Weights of a small transformer language model.
Size: width 192, vocabulary 8192, 9.85M parameters.
Training: a variant of Muon for these matrices, 229M tokens, 3490 steps.
Each number is 200 + 20 x the weight over its row's rms, rounded and kept within 0 to 999. Layers, rows and columns count from 0. The size before them is the row's rms in percent of the matrix's.

# layer 13 MLP down, 192x640, rms 0.0464, rows 0-87, columns 0-79
101,207,180,171,197,216,175,203,189,176,228,190,191,216,191,213,207,162,225,207,198,212,175,200,214,206,188,204,215,209,179,181,187,171,196,198,224,185,198,230,189,164,200,206,258,184,219,211,215,239,200,173,232,159,221,166,230,204,180,190,188,225,194,207,195,198,196,204,208,221,198,221,197,159,165,177,212,228,203,171,213
095,211,189,189,214,216,186,183,199,206,154,214,178,226,189,229,252,201,193,170,212,206,213,173,198,245,211,204,188,207,198,187,210,208,161,191,220,205,182,235,166,184,213,213,192,174,169,236,191,181,165,198,190,229,193,186,189,208,229,184,184,230,192,201,199,230,219,201,205,203,218,234,226,188,195,239,156,227,189,208,200
092,242,195,174,206,205,226,182,184,190,168,208,208,181,221,198,224,202,193,207,192,168,207,199,171,211,216,180,214,179,235,195,149,205,187,201,178,176,186,209,182,201,198,194,238,222,211,222,224,202,231,182,214,184,204,201,209,201,196,207,198,191,218,150,179,220,189,197,184,193,207,206,186,184,220,191,216,161,180,186,198
098,194,191,221,199,213,179,180,222,212,216,174,217,232,170,195,207,240,236,199,222,184,212,237,258,183,181,195,227,223,191,225,156,181,180,193,228,210,201,218,206,231,189,195,227,197,200,223,214,219,220,192,223,205,193,191,206,197,195,204,197,223,223,225,203,217,204,212,222,244,184,203,159,216,202,218,198,210,195,205,185
103,171,206,227,199,226,182,236,209,216,197,225,183,202,183,218,228,179,187,220,210,201,214,246,186,173,182,176,188,191,189,180,189,212,245,208,200,189,206,159,210,188,237,181,193,193,210,210,181,221,171,196,204,159,178,194,188,213,173,166,226,185,245,226,209,192,199,222,198,210,184,180,165,197,225,190,227,193,205,194,199
103,198,214,214,204,192,192,176,205,218,191,188,206,178,195,172,223,190,218,217,188,178,192,206,196,203,213,176,176,234,174,196,213,180,180,204,161,161,199,189,220,204,216,229,178,193,197,211,213,237,231,169,172,162,227,208,173,210,207,181,202,192,209,196,187,189,161,148,191,171,174,190,214,203,203,200,188,204,207,178,178
101,203,190,200,198,162,202,205,215,180,188,234,200,204,172,173,205,214,222,219,207,182,196,204,187,220,220,181,160,208,165,189,197,185,161,145,231,195,226,179,192,171,194,165,172,217,211,232,174,193,170,220,217,177,191,208,190,218,218,200,206,210,224,191,176,190,211,213,199,174,200,204,210,155,210,197,213,210,184,221,209
112,209,181,201,187,216,216,197,195,178,222,228,188,192,192,198,192,214,187,195,175,179,207,207,202,213,194,203,212,216,191,212,171,185,176,229,224,208,204,229,193,168,184,225,197,214,186,216,221,183,219,198,173,205,185,202,202,180,207,201,212,210,200,231,188,195,182,191,188,195,150,212,198,233,220,195,218,206,239,194,181
100,170,207,189,174,182,197,227,235,214,222,203,198,197,222,219,213,223,202,216,191,204,203,178,191,208,198,194,196,183,150,215,212,222,217,157,213,223,166,209,200,176,191,211,190,165,183,225,214,173,184,238,181,230,216,182,200,173,203,212,182,163,171,218,197,200,160,198,198,258,226,174,202,192,211,193,165,206,196,199,191
107,205,179,206,188,181,196,176,193,225,185,195,202,234,218,202,236,185,193,176,222,203,220,194,206,194,223,199,237,195,179,137,229,222,209,207,160,209,218,199,227,205,221,199,219,201,196,199,234,174,202,206,189,205,203,191,182,219,253,202,172,176,245,190,215,223,223,227,197,182,209,186,214,221,180,244,223,217,257,207,204
108,190,175,166,222,196,173,169,200,188,224,201,194,196,213,197,203,223,202,230,190,216,175,162,164,188,201,190,168,217,182,205,185,203,190,193,217,201,199,210,186,191,198,222,241,202,214,191,188,236,211,207,159,225,170,238,202,174,229,222,203,207,171,177,183,177,193,180,197,193,221,201,179,182,234,201,177,174,228,196,194
094,165,154,209,185,172,195,191,197,212,211,190,221,231,196,196,204,216,217,227,227,175,235,195,229,201,183,232,191,185,189,222,208,171,163,200,226,220,202,209,196,215,181,189,228,174,166,216,173,224,219,182,209,177,168,216,212,223,181,171,185,219,190,198,201,174,226,244,219,187,221,217,173,239,211,212,206,188,195,207,226
167,204,209,227,175,212,175,223,197,175,201,203,212,196,171,213,204,197,203,210,233,228,202,226,176,204,232,194,187,212,198,201,228,203,226,180,188,219,183,198,180,210,174,234,191,189,160,216,210,178,194,170,155,228,212,188,185,227,181,223,195,213,213,198,167,180,199,193,196,195,237,190,206,220,236,223,175,189,186,204,216
097,192,208,209,178,197,186,186,220,224,214,235,194,192,197,229,181,200,188,209,188,229,192,205,174,206,210,181,172,188,180,175,166,182,190,189,253,209,207,194,206,214,213,221,205,229,192,204,201,147,178,197,202,194,208,219,199,203,184,175,207,170,229,184,207,181,217,191,195,192,210,189,189,187,220,187,193,188,159,228,185
100,192,164,201,242,182,190,227,212,181,176,190,192,186,181,202,221,182,181,228,215,196,198,166,215,189,190,169,201,172,211,212,201,196,201,174,188,223,188,166,175,174,233,209,193,222,185,179,203,177,207,191,195,192,230,184,185,217,190,205,198,186,191,246,208,204,178,204,214,209,194,221,248,235,218,178,196,232,192,210,163
096,214,178,189,170,194,218,196,210,154,182,180,212,202,196,185,198,186,175,189,198,153,212,157,232,204,194,186,206,179,206,160,209,211,205,197,207,185,188,201,221,182,176,216,213,152,231,203,172,178,213,219,200,233,223,195,180,171,251,211,228,228,226,224,204,198,215,204,144,214,213,219,150,225,172,195,226,174,194,206,230
100,197,186,197,189,201,210,195,200,164,208,187,175,186,185,184,169,193,155,188,201,227,179,198,203,182,190,180,217,205,177,243,217,226,187,174,202,190,152,207,217,194,204,198,191,208,212,187,195,213,170,202,183,205,201,212,227,237,207,182,172,166,182,175,230,196,223,209,171,230,190,209,174,208,160,206,192,216,196,212,216
093,231,207,181,217,189,200,218,207,198,185,225,212,170,245,231,182,192,211,188,159,193,205,189,201,192,184,216,233,223,209,213,194,203,231,203,180,204,186,211,207,201,195,204,209,216,217,193,189,192,191,213,178,219,213,180,212,194,180,220,186,194,195,214,211,191,181,181,208,203,220,199,202,211,216,215,203,196,186,210,235
094,183,216,213,237,225,203,187,216,205,155,194,180,223,181,180,193,197,190,196,198,213,199,203,214,206,207,227,220,230,206,196,175,189,163,231,242,232,236,202,187,223,206,178,236,150,156,216,230,230,209,192,210,169,170,201,205,210,193,209,222,213,222,161,178,199,192,193,214,231,188,206,186,195,204,206,208,185,210,195,209
097,228,229,192,201,159,173,176,203,226,198,122,203,227,211,182,175,219,209,207,203,206,199,209,159,205,203,202,224,219,219,193,207,227,189,217,205,193,224,162,246,191,221,217,222,141,252,189,214,187,205,213,193,210,210,195,205,196,197,191,190,197,211,209,235,189,194,208,229,201,202,206,173,192,205,199,185,204,160,211,169
104,178,203,194,213,236,209,238,187,201,221,251,204,155,190,215,198,177,164,172,170,188,211,182,210,226,203,178,195,196,188,169,189,181,209,187,194,198,228,225,197,191,213,191,172,174,236,213,213,188,203,207,217,175,193,186,230,183,196,205,191,217,183,218,204,214,227,228,180,209,233,204,216,167,184,191,214,217,191,196,229
108,203,178,190,211,221,223,150,220,202,208,243,214,166,197,196,217,213,173,175,200,201,220,187,194,180,222,226,204,235,256,164,206,177,220,214,181,189,154,195,200,196,192,175,243,147,189,201,258,214,175,210,181,242,215,244,176,193,182,215,205,169,178,227,199,235,197,148,204,177,190,164,231,209,220,201,223,179,219,171,188
096,188,184,186,239,210,181,224,153,248,198,184,211,170,161,184,213,203,200,210,199,165,186,165,197,196,202,181,156,224,219,210,217,188,201,213,238,213,200,185,188,224,227,211,187,211,211,200,239,208,198,236,215,183,147,184,188,216,228,211,212,177,211,185,172,179,185,176,193,167,203,157,211,186,206,183,139,193,174,165,170
097,229,181,228,191,167,192,195,206,205,197,216,226,207,183,214,220,195,193,165,201,203,183,190,185,178,169,216,183,227,190,191,196,236,208,211,221,209,210,210,207,190,207,169,207,159,177,229,214,185,237,174,209,196,189,189,194,184,180,186,218,183,178,199,208,184,149,202,174,206,197,171,198,204,228,200,198,238,202,186,176
098,212,191,201,206,217,192,182,170,191,209,197,218,185,207,213,192,166,211,173,210,188,218,206,191,225,210,219,205,196,230,211,201,210,204,206,237,198,242,206,186,178,217,211,199,183,173,210,185,205,208,187,229,158,171,212,181,191,230,198,219,196,213,194,187,183,224,185,207,221,200,239,212,204,188,177,203,217,188,165,204
095,185,232,208,207,183,213,221,219,184,199,180,196,235,206,177,191,174,202,226,216,225,217,203,201,216,189,192,191,140,197,224,186,179,205,219,224,210,150,179,196,167,228,228,193,233,201,194,183,171,198,224,200,193,186,201,162,210,201,199,240,207,240,191,170,237,204,221,193,181,164,226,186,223,200,208,195,225,239,192,213
102,207,200,209,217,225,207,168,181,185,217,203,184,176,194,220,216,213,187,219,215,204,198,228,220,215,193,213,180,205,199,199,215,210,220,224,201,195,200,214,178,214,208,172,195,179,182,190,170,229,222,176,216,191,200,208,164,181,227,172,184,217,177,195,209,179,183,199,165,185,182,196,196,207,223,142,213,191,184,194,212
106,199,201,212,203,185,178,216,164,218,187,196,203,198,195,221,211,230,188,203,200,170,203,173,213,184,196,187,191,221,187,186,163,184,200,203,220,181,185,195,218,219,195,191,212,192,223,216,200,221,207,237,172,225,221,194,213,200,211,238,215,214,222,174,205,213,179,146,213,238,198,213,198,227,216,218,219,195,213,247,160
104,181,202,193,202,192,206,184,223,169,204,166,174,210,216,194,218,196,191,193,188,202,200,197,165,207,206,224,195,204,178,233,207,189,180,205,215,178,251,207,194,182,209,196,229,168,185,239,195,211,180,214,206,251,217,190,218,201,176,218,214,210,199,238,204,219,194,206,193,182,187,208,210,178,208,179,202,239,161,195,172
096,189,205,194,185,233,208,200,245,202,203,179,181,221,221,183,186,190,236,190,137,199,208,223,183,205,223,183,157,225,197,171,195,172,210,217,222,216,219,171,197,195,187,222,233,215,170,210,176,191,191,198,201,184,187,188,215,206,189,199,183,233,196,213,233,202,194,251,197,214,197,206,199,194,204,168,197,203,213,188,214
099,158,203,195,197,164,206,207,241,233,166,213,183,167,213,215,196,204,190,177,202,221,234,149,230,215,194,197,203,185,190,192,206,199,172,213,218,222,150,238,204,183,204,196,212,184,177,182,204,206,220,224,174,200,175,189,176,167,190,194,215,218,181,193,204,219,209,222,192,162,177,172,188,202,193,183,168,193,148,175,191
099,236,180,181,192,234,204,228,166,225,208,218,173,193,193,223,230,222,236,211,191,210,211,183,202,171,186,210,227,219,211,189,235,199,177,201,233,246,190,212,206,218,208,198,228,172,186,229,188,188,201,179,193,226,206,218,170,165,186,211,223,252,210,218,226,190,168,220,242,224,210,228,186,197,222,179,159,209,203,217,214
090,193,172,201,228,188,200,192,179,175,163,192,239,152,202,152,190,188,238,201,201,212,189,238,188,218,189,198,206,162,227,214,224,206,162,183,216,212,206,202,219,180,185,197,217,208,214,179,220,235,212,213,208,222,170,216,186,202,190,161,184,219,197,210,182,188,205,167,193,180,232,212,186,186,180,213,225,226,190,171,186
097,203,219,193,160,172,187,152,192,206,190,207,192,174,206,186,211,199,199,177,227,199,197,197,236,162,178,188,214,209,206,205,220,221,189,193,186,245,229,194,192,232,210,192,214,198,218,197,227,218,196,153,202,201,193,207,159,200,212,207,213,169,182,179,175,208,116,213,207,191,179,213,219,158,238,193,193,156,216,169,231
094,186,223,143,200,178,200,191,190,187,214,205,204,269,191,182,207,217,234,175,177,206,223,173,193,168,226,188,209,197,217,186,204,177,203,185,174,170,186,196,193,208,197,227,184,214,181,177,213,183,189,192,216,208,251,179,201,214,209,211,213,200,206,184,181,198,229,197,180,190,203,202,220,192,210,191,190,188,216,239,191
092,202,171,160,207,232,196,171,187,193,259,252,217,197,206,190,205,182,223,171,216,173,195,217,213,191,203,182,159,230,187,205,176,194,214,208,203,215,194,176,198,197,190,164,210,228,230,194,212,191,172,180,172,179,204,215,166,177,212,181,228,199,187,204,186,198,177,208,159,247,216,234,217,226,174,178,227,182,187,184,180
099,198,173,188,179,201,194,226,216,208,196,229,211,170,221,179,216,146,204,196,186,160,203,243,207,214,192,223,198,180,205,158,192,227,216,216,189,195,227,182,199,201,184,183,196,233,214,172,224,188,228,231,193,243,172,229,207,198,221,194,176,183,212,176,229,212,235,173,176,213,213,182,252,203,183,207,211,153,198,170,171
096,171,193,154,183,186,189,253,192,229,177,226,213,217,197,201,205,161,185,207,192,205,199,206,176,215,190,233,176,186,186,190,179,210,210,167,186,185,201,183,180,229,199,202,232,188,209,196,193,217,213,233,208,205,208,203,197,219,202,232,206,216,211,179,190,213,220,237,177,210,196,224,184,176,192,211,184,223,189,241,156
096,205,192,178,177,231,194,204,229,216,194,223,179,212,206,190,161,206,216,198,197,214,192,213,199,174,192,228,192,227,159,212,217,219,182,201,185,198,222,234,190,213,181,195,199,177,185,204,210,228,207,189,182,200,176,196,195,208,193,227,199,209,209,188,202,192,193,180,240,210,199,186,202,198,179,187,193,178,205,164,194
100,168,196,182,200,235,223,184,216,198,176,230,190,232,215,186,216,180,238,215,218,191,206,199,176,210,253,204,182,224,228,192,162,184,216,242,213,181,212,252,222,220,207,219,204,189,183,205,208,191,205,158,202,219,190,203,222,174,166,227,189,218,219,201,170,192,186,178,219,205,207,227,217,236,207,202,172,193,212,165,178
099,208,189,216,228,189,191,220,186,199,181,200,170,158,202,198,237,186,185,203,193,180,191,195,209,218,186,212,191,179,169,190,175,216,172,198,218,213,226,160,208,173,180,235,194,208,208,188,187,229,226,216,210,212,195,227,224,203,198,192,213,190,177,196,196,207,153,199,177,175,171,176,176,213,186,180,203,169,202,218,176
097,205,209,199,223,186,249,198,205,234,183,205,189,199,198,225,218,193,193,176,195,180,239,158,179,229,175,181,205,178,217,150,197,210,197,196,195,194,217,164,202,195,226,173,235,212,193,207,219,214,224,220,182,188,171,233,230,178,187,182,214,168,224,205,173,246,160,155,163,171,202,188,176,188,206,171,229,185,171,190,194
106,189,176,215,186,192,212,215,196,193,212,189,215,155,189,175,180,205,213,165,173,183,161,223,232,220,238,197,207,195,194,223,173,186,207,188,172,204,205,203,209,227,195,195,214,219,224,193,216,200,200,219,220,171,169,190,192,198,194,202,203,188,207,202,210,195,195,252,191,204,228,239,212,163,181,177,198,202,199,189,176
093,182,188,167,206,188,195,210,178,214,212,176,199,188,178,172,224,194,153,262,202,212,200,203,211,225,199,219,208,215,204,187,200,186,180,238,216,199,199,154,212,221,167,209,218,214,186,194,201,209,194,201,229,207,197,195,230,188,190,198,187,212,190,214,179,197,164,197,235,240,164,210,198,226,205,209,248,237,191,181,197
093,185,180,195,194,204,218,220,196,202,189,205,228,210,164,194,203,202,217,216,210,190,164,196,210,184,209,181,217,201,193,172,209,210,189,168,207,194,212,181,186,153,212,164,203,202,212,208,193,199,186,191,167,220,211,198,191,180,208,193,210,185,190,184,238,196,185,211,210,201,198,187,209,206,239,189,196,180,212,209,191
100,168,185,158,200,204,205,194,158,254,221,197,210,161,215,200,224,198,202,207,143,207,193,212,208,241,203,156,190,190,210,148,218,228,213,200,206,219,232,199,192,207,218,184,242,222,214,204,224,203,174,183,181,202,175,199,166,171,191,214,201,175,178,214,168,192,176,210,236,222,149,225,232,207,227,179,190,194,202,214,196
093,178,203,211,242,193,187,226,220,191,215,216,220,194,223,204,187,156,195,206,209,208,209,214,230,177,198,188,192,196,192,147,221,222,198,179,205,202,179,208,189,180,176,212,204,212,192,197,170,220,165,231,217,180,202,207,188,236,216,209,168,203,215,163,199,197,199,205,193,247,214,175,202,193,178,228,188,201,215,225,193
099,222,200,165,240,212,184,208,190,194,215,214,234,189,215,231,227,193,217,156,220,193,204,192,187,206,181,189,192,209,228,207,206,195,244,225,205,180,199,210,193,181,181,180,195,205,205,204,190,188,216,196,216,197,226,226,198,204,189,206,206,238,232,214,168,197,216,198,216,161,160,208,228,214,207,225,183,206,203,192,194
100,246,194,177,205,169,191,193,194,170,211,202,185,170,195,205,217,229,207,172,204,203,181,221,209,229,197,208,179,205,174,209,175,183,201,195,200,153,186,213,217,211,189,176,200,189,202,193,154,187,195,155,203,204,179,264,211,203,209,210,202,218,213,201,178,200,234,205,191,267,230,173,220,237,167,189,179,195,172,211,188
100,200,184,185,217,208,195,223,233,244,200,188,186,182,217,194,206,205,196,201,220,237,204,205,186,225,196,184,257,205,212,185,244,183,156,204,196,190,207,192,200,176,171,207,213,191,192,223,190,187,190,208,222,241,189,198,185,205,179,194,231,215,204,221,173,214,176,216,230,165,205,181,194,198,202,200,212,212,244,218,179
097,155,212,227,225,220,191,217,212,211,217,204,173,215,171,227,217,193,214,192,227,157,209,198,166,205,183,202,158,229,176,232,180,193,201,204,167,202,180,191,159,202,210,150,197,187,194,268,245,212,204,196,211,200,182,216,162,224,192,188,228,223,225,208,218,177,177,215,214,206,216,214,183,187,178,210,212,181,136,184,204
097,216,234,158,206,194,209,203,152,197,225,215,218,209,200,254,238,226,157,198,191,174,198,203,209,207,211,191,206,211,165,191,217,177,185,204,161,183,183,183,178,166,191,200,221,171,203,195,206,186,181,205,204,224,157,205,197,221,174,171,217,156,191,204,198,181,193,222,160,214,171,204,195,196,217,197,195,157,203,199,204
098,205,199,222,211,233,216,200,204,214,173,190,222,199,212,220,217,190,161,186,196,202,236,222,164,167,204,199,203,192,201,173,197,200,207,226,178,205,169,181,169,198,193,216,179,204,182,203,227,221,218,211,212,198,176,208,188,220,211,179,233,238,226,198,191,227,142,190,208,206,227,168,229,181,226,221,187,212,200,198,233
102,189,199,190,211,204,227,167,224,207,202,240,204,195,222,185,247,199,207,206,209,229,205,215,190,205,211,186,190,218,188,179,240,212,234,218,194,168,234,207,202,231,227,233,173,211,188,220,194,147,194,214,218,214,188,200,195,214,196,198,165,184,200,173,211,203,225,209,222,192,182,211,173,204,188,182,213,232,188,198,209
095,220,187,228,208,224,198,202,212,188,203,222,197,199,189,193,195,154,208,153,195,194,192,195,151,194,191,188,208,195,231,204,189,190,191,219,212,229,198,240,238,200,201,203,160,184,194,196,192,209,211,177,187,200,199,176,203,178,214,196,186,215,201,214,210,206,200,186,182,175,198,189,169,236,198,217,242,189,209,200,216
105,200,239,193,231,207,196,197,189,215,218,168,209,193,224,205,187,190,211,172,158,182,215,192,171,228,189,225,195,217,209,175,179,192,178,204,209,209,185,185,199,185,191,182,190,207,243,202,197,201,186,203,216,150,189,193,194,186,212,152,187,177,177,152,196,198,218,195,234,189,215,218,204,187,175,205,196,195,163,198,186
107,206,189,204,162,205,208,217,210,156,173,227,166,165,209,213,169,206,233,191,185,239,201,186,193,195,217,193,180,174,146,184,232,225,252,226,235,242,178,229,208,168,178,197,188,229,193,205,237,191,212,218,181,201,195,228,210,211,205,200,193,217,217,219,215,192,209,210,222,184,180,208,188,213,207,231,195,202,180,190,193
100,185,217,214,183,167,182,226,172,208,219,193,211,181,189,205,173,210,180,218,244,189,168,231,171,195,227,203,181,186,193,213,217,151,188,180,189,226,190,197,176,194,209,173,205,201,183,189,177,198,165,188,204,184,180,181,198,195,205,217,180,215,185,178,174,155,188,198,157,209,231,213,226,197,198,202,205,210,235,171,198
101,228,205,183,223,235,192,194,205,192,209,195,220,197,242,177,212,185,225,208,196,209,225,206,170,192,198,210,222,192,183,192,222,205,181,228,177,233,218,199,205,194,183,206,172,219,207,183,220,207,207,191,199,191,201,218,202,177,197,179,184,183,181,198,194,217,189,229,239,189,188,184,228,221,203,171,200,194,192,179,198
099,220,182,216,201,202,212,193,204,178,149,176,214,207,185,188,176,170,207,201,258,153,231,179,186,170,186,207,197,209,197,201,188,218,185,215,205,189,206,208,247,218,228,207,202,206,147,199,190,182,241,165,222,200,217,166,214,189,181,176,195,204,175,184,204,214,185,189,220,214,248,195,241,171,172,171,184,189,193,201,203
097,202,160,230,173,194,201,217,205,209,193,189,191,184,219,199,201,184,219,182,228,206,203,194,163,184,187,225,225,196,216,217,180,193,172,208,222,176,187,155,164,217,203,219,216,212,215,189,232,208,207,244,206,166,204,206,229,210,218,176,193,176,220,190,158,202,221,190,229,211,211,213,187,189,183,209,184,199,238,183,209
100,178,219,172,187,187,201,186,215,201,205,227,177,194,236,250,209,194,191,192,236,237,210,163,215,175,182,209,232,199,204,192,182,176,206,176,221,198,235,188,200,213,220,202,180,229,191,203,229,197,158,194,156,179,187,196,155,190,168,189,205,170,164,202,222,151,225,190,205,216,186,228,193,235,199,227,202,231,189,209,240
095,194,190,166,200,197,176,181,193,198,205,187,208,153,211,223,218,199,214,210,202,194,209,177,179,238,206,165,190,201,185,215,196,185,235,186,210,175,213,204,174,182,148,218,181,220,200,224,176,189,172,191,210,190,162,206,190,199,194,193,211,198,195,182,202,167,225,229,201,248,177,211,198,217,189,195,204,175,170,170,197
102,197,207,159,224,179,198,229,219,181,196,184,217,213,203,209,196,198,177,161,207,212,202,186,229,183,206,178,167,184,217,249,191,176,215,201,164,189,189,232,228,255,209,213,193,203,203,217,209,174,214,237,203,220,235,205,193,193,186,190,202,203,195,169,202,209,220,226,188,225,186,200,214,199,224,171,197,176,183,192,183
102,203,210,201,194,174,179,197,195,203,177,183,172,209,195,172,228,204,205,201,198,163,219,197,230,167,197,221,195,224,182,178,211,196,231,206,221,218,213,193,187,217,194,211,201,187,194,220,190,203,195,217,258,229,201,225,213,197,198,197,216,167,187,199,209,196,226,226,223,228,185,194,240,190,222,215,197,226,183,197,193
111,194,201,196,198,194,186,215,193,207,169,229,199,180,196,247,172,191,193,223,171,197,199,190,193,200,196,219,239,215,208,142,175,183,209,200,236,226,178,187,208,201,199,203,191,208,173,210,232,189,140,203,185,218,201,199,198,213,180,194,224,194,175,211,208,170,220,206,223,159,199,199,193,190,184,196,206,208,223,191,172
099,202,191,182,197,186,188,175,228,199,188,206,223,171,222,188,225,163,216,185,207,172,210,190,162,218,195,170,223,191,211,199,231,200,190,210,170,221,204,187,199,214,244,180,217,201,180,226,219,202,237,210,212,232,174,227,216,185,196,172,174,197,223,202,192,185,202,208,215,225,187,241,188,177,174,193,215,228,211,165,229
100,197,224,198,195,178,212,193,237,213,191,171,170,219,157,202,254,200,216,192,204,222,212,161,199,178,187,189,191,203,180,203,205,199,214,192,182,192,202,181,187,194,163,197,225,205,221,207,187,194,188,225,213,178,180,203,197,210,203,196,234,187,218,195,174,218,177,202,223,208,198,170,178,196,197,176,207,217,189,226,212
106,234,191,198,196,159,224,209,151,222,205,205,161,213,231,193,225,190,201,217,191,219,211,221,215,188,178,212,166,165,217,186,176,185,219,234,215,192,184,167,209,251,215,222,193,198,214,176,188,218,209,182,203,199,186,241,181,184,202,224,216,203,192,220,220,187,153,203,165,190,179,197,186,237,176,190,166,226,218,166,213
098,205,220,200,178,194,201,198,206,181,204,161,222,201,185,173,200,225,218,179,208,208,222,228,217,215,230,226,171,220,216,219,223,201,211,180,228,215,206,215,211,204,182,175,191,202,204,187,199,189,241,207,197,186,240,214,191,216,179,223,191,208,208,179,190,204,199,192,218,214,178,201,193,192,202,208,193,190,169,169,177
092,187,202,201,174,197,190,199,193,163,191,224,210,190,164,211,219,224,190,187,211,181,189,211,156,209,200,216,179,203,215,201,207,196,210,218,190,220,216,155,202,182,195,191,192,219,232,233,232,206,189,200,212,186,211,177,198,245,222,156,223,208,195,202,180,227,216,185,171,214,196,188,197,183,241,181,193,198,204,216,196
098,194,211,200,232,197,209,189,218,232,218,167,197,228,193,196,188,199,175,218,177,233,182,191,237,214,217,169,235,192,194,165,217,188,209,183,248,179,199,206,201,212,196,206,188,184,213,197,195,202,216,190,187,209,221,210,209,189,209,186,220,188,255,205,190,219,186,220,208,180,171,188,183,228,189,222,200,186,204,243,190
100,199,205,224,175,187,185,181,199,237,220,194,171,192,178,211,162,225,208,228,216,245,170,190,178,205,181,188,207,198,221,211,224,186,209,207,197,208,179,205,181,204,180,205,170,193,190,187,208,216,201,168,155,221,210,192,214,201,208,192,209,233,208,220,192,190,215,244,204,186,180,187,205,194,185,217,246,175,209,214,195
097,197,229,239,179,165,219,148,234,207,215,192,212,207,182,204,173,184,202,190,215,231,204,224,202,213,200,183,189,180,201,152,191,187,232,210,188,180,175,197,180,208,230,206,193,249,190,184,202,230,174,209,206,229,214,201,164,161,174,176,226,195,180,201,216,200,217,200,214,203,168,241,176,214,182,235,179,190,191,189,200
091,250,225,197,178,181,197,201,186,210,212,191,216,210,169,176,202,217,200,218,166,189,203,221,211,195,195,214,181,215,223,212,214,198,193,224,193,198,195,195,208,182,230,180,215,228,206,176,199,211,202,229,227,192,200,197,209,204,198,183,205,207,190,185,233,193,233,169,203,219,196,191,207,162,218,206,182,189,190,215,204
109,168,170,213,224,249,191,200,260,203,186,221,206,197,228,206,206,207,170,175,201,191,225,156,204,201,179,224,184,257,180,217,202,221,197,224,183,230,201,179,160,211,181,194,181,202,209,191,199,202,211,245,177,197,235,212,243,169,187,178,174,211,230,218,231,217,192,199,222,235,213,229,197,203,218,230,222,205,187,216,200
099,181,194,226,214,177,234,208,209,189,189,185,219,191,222,204,198,231,207,190,194,203,218,163,246,212,190,190,176,187,220,210,198,226,184,217,201,185,147,186,200,168,236,195,156,202,157,251,207,167,236,230,212,172,179,205,193,206,175,205,189,204,186,242,233,198,206,176,202,216,188,215,200,208,206,188,181,189,190,209,171
093,209,204,191,160,216,192,207,194,188,195,221,184,203,215,213,179,220,208,185,215,189,229,142,189,250,224,175,198,173,218,196,203,191,145,209,203,170,170,215,221,190,211,201,162,197,174,156,181,187,188,221,183,209,208,199,184,233,219,205,206,207,204,210,209,177,213,198,220,242,224,201,188,180,193,208,193,229,197,170,208
099,187,202,195,191,197,221,186,200,208,214,254,205,191,188,183,231,177,251,191,203,171,167,181,188,182,179,233,189,173,211,208,194,194,208,187,200,198,214,199,202,191,192,214,187,221,206,188,191,224,205,190,176,225,155,187,206,208,186,192,217,199,208,171,176,222,197,249,187,214,215,195,186,208,177,224,204,190,203,188,203
092,203,220,191,184,207,201,212,205,191,236,200,179,204,179,212,207,204,219,195,175,191,244,226,203,215,215,191,222,176,206,212,211,247,179,180,213,217,205,203,199,165,185,185,153,218,174,187,244,195,198,178,155,199,161,209,202,199,150,203,216,221,210,210,191,200,201,175,204,228,210,185,205,217,222,197,224,189,222,192,194
101,169,209,188,177,185,194,192,198,194,194,189,179,202,201,211,171,174,211,211,166,208,189,218,194,162,171,192,225,191,173,216,207,195,205,182,189,216,203,189,178,208,204,191,203,173,198,219,223,218,188,192,199,198,198,181,170,185,237,196,204,196,150,214,238,217,192,189,207,203,193,199,184,195,207,193,198,185,215,227,205
104,201,246,210,182,194,191,214,183,202,178,219,184,170,236,193,180,192,168,213,197,179,169,212,174,198,181,219,199,209,203,255,157,223,234,215,196,229,223,219,169,224,201,204,199,216,227,198,168,200,185,202,179,209,216,203,194,210,202,194,201,194,180,245,198,216,239,214,195,163,205,191,196,221,180,229,201,240,218,205,197
099,178,177,186,239,227,202,188,176,178,186,195,204,204,185,254,173,235,170,187,252,189,207,227,191,210,218,190,194,216,167,206,183,171,187,224,192,201,185,194,186,213,205,182,157,179,176,198,176,169,188,183,207,219,174,210,219,181,208,174,215,211,230,213,199,228,223,185,175,172,223,201,204,215,188,202,208,201,186,174,159
093,186,228,163,206,213,207,192,183,238,223,219,207,200,223,149,191,240,161,157,182,166,186,224,178,204,201,186,234,165,191,222,175,181,201,192,191,198,216,202,225,218,188,184,198,218,192,155,219,222,195,195,163,181,205,210,194,213,152,207,186,228,210,181,190,192,221,213,212,240,210,215,204,249,206,194,195,189,170,215,180
095,231,203,172,174,177,216,163,203,185,184,209,214,160,196,191,195,204,206,236,225,180,202,210,200,177,187,179,194,190,158,184,191,209,217,205,224,174,239,228,197,207,221,213,202,220,178,263,234,179,216,191,201,183,201,224,170,190,208,187,155,210,233,212,210,236,191,243,208,195,200,172,220,196,198,224,230,187,233,198,199
099,201,139,195,217,182,228,181,237,221,207,207,245,207,205,201,207,165,188,216,186,197,224,242,206,205,185,203,194,235,212,191,193,186,189,193,180,183,210,221,197,234,183,205,217,213,185,207,223,192,168,193,203,188,177,219,207,214,184,155,193,181,176,184,174,192,219,172,213,196,216,202,212,189,195,249,190,210,237,224,180
092,180,226,193,196,199,184,230,194,183,208,179,212,202,223,209,215,164,189,227,170,184,198,141,212,197,181,189,205,220,181,212,165,225,168,219,205,185,216,213,190,208,186,188,203,175,203,222,198,178,170,172,232,219,170,196,237,218,212,187,232,180,163,180,189,215,181,228,209,221,191,208,165,232,212,209,204,206,199,203,167
102,186,215,205,230,199,196,211,202,222,212,199,215,194,192,175,194,188,203,210,224,191,229,220,234,232,211,212,238,224,228,241,200,208,203,207,218,222,205,226,158,180,197,216,182,206,205,204,213,209,167,218,213,173,212,183,209,246,173,172,199,182,209,191,211,188,190,210,194,196,202,217,169,239,190,190,189,218,150,175,234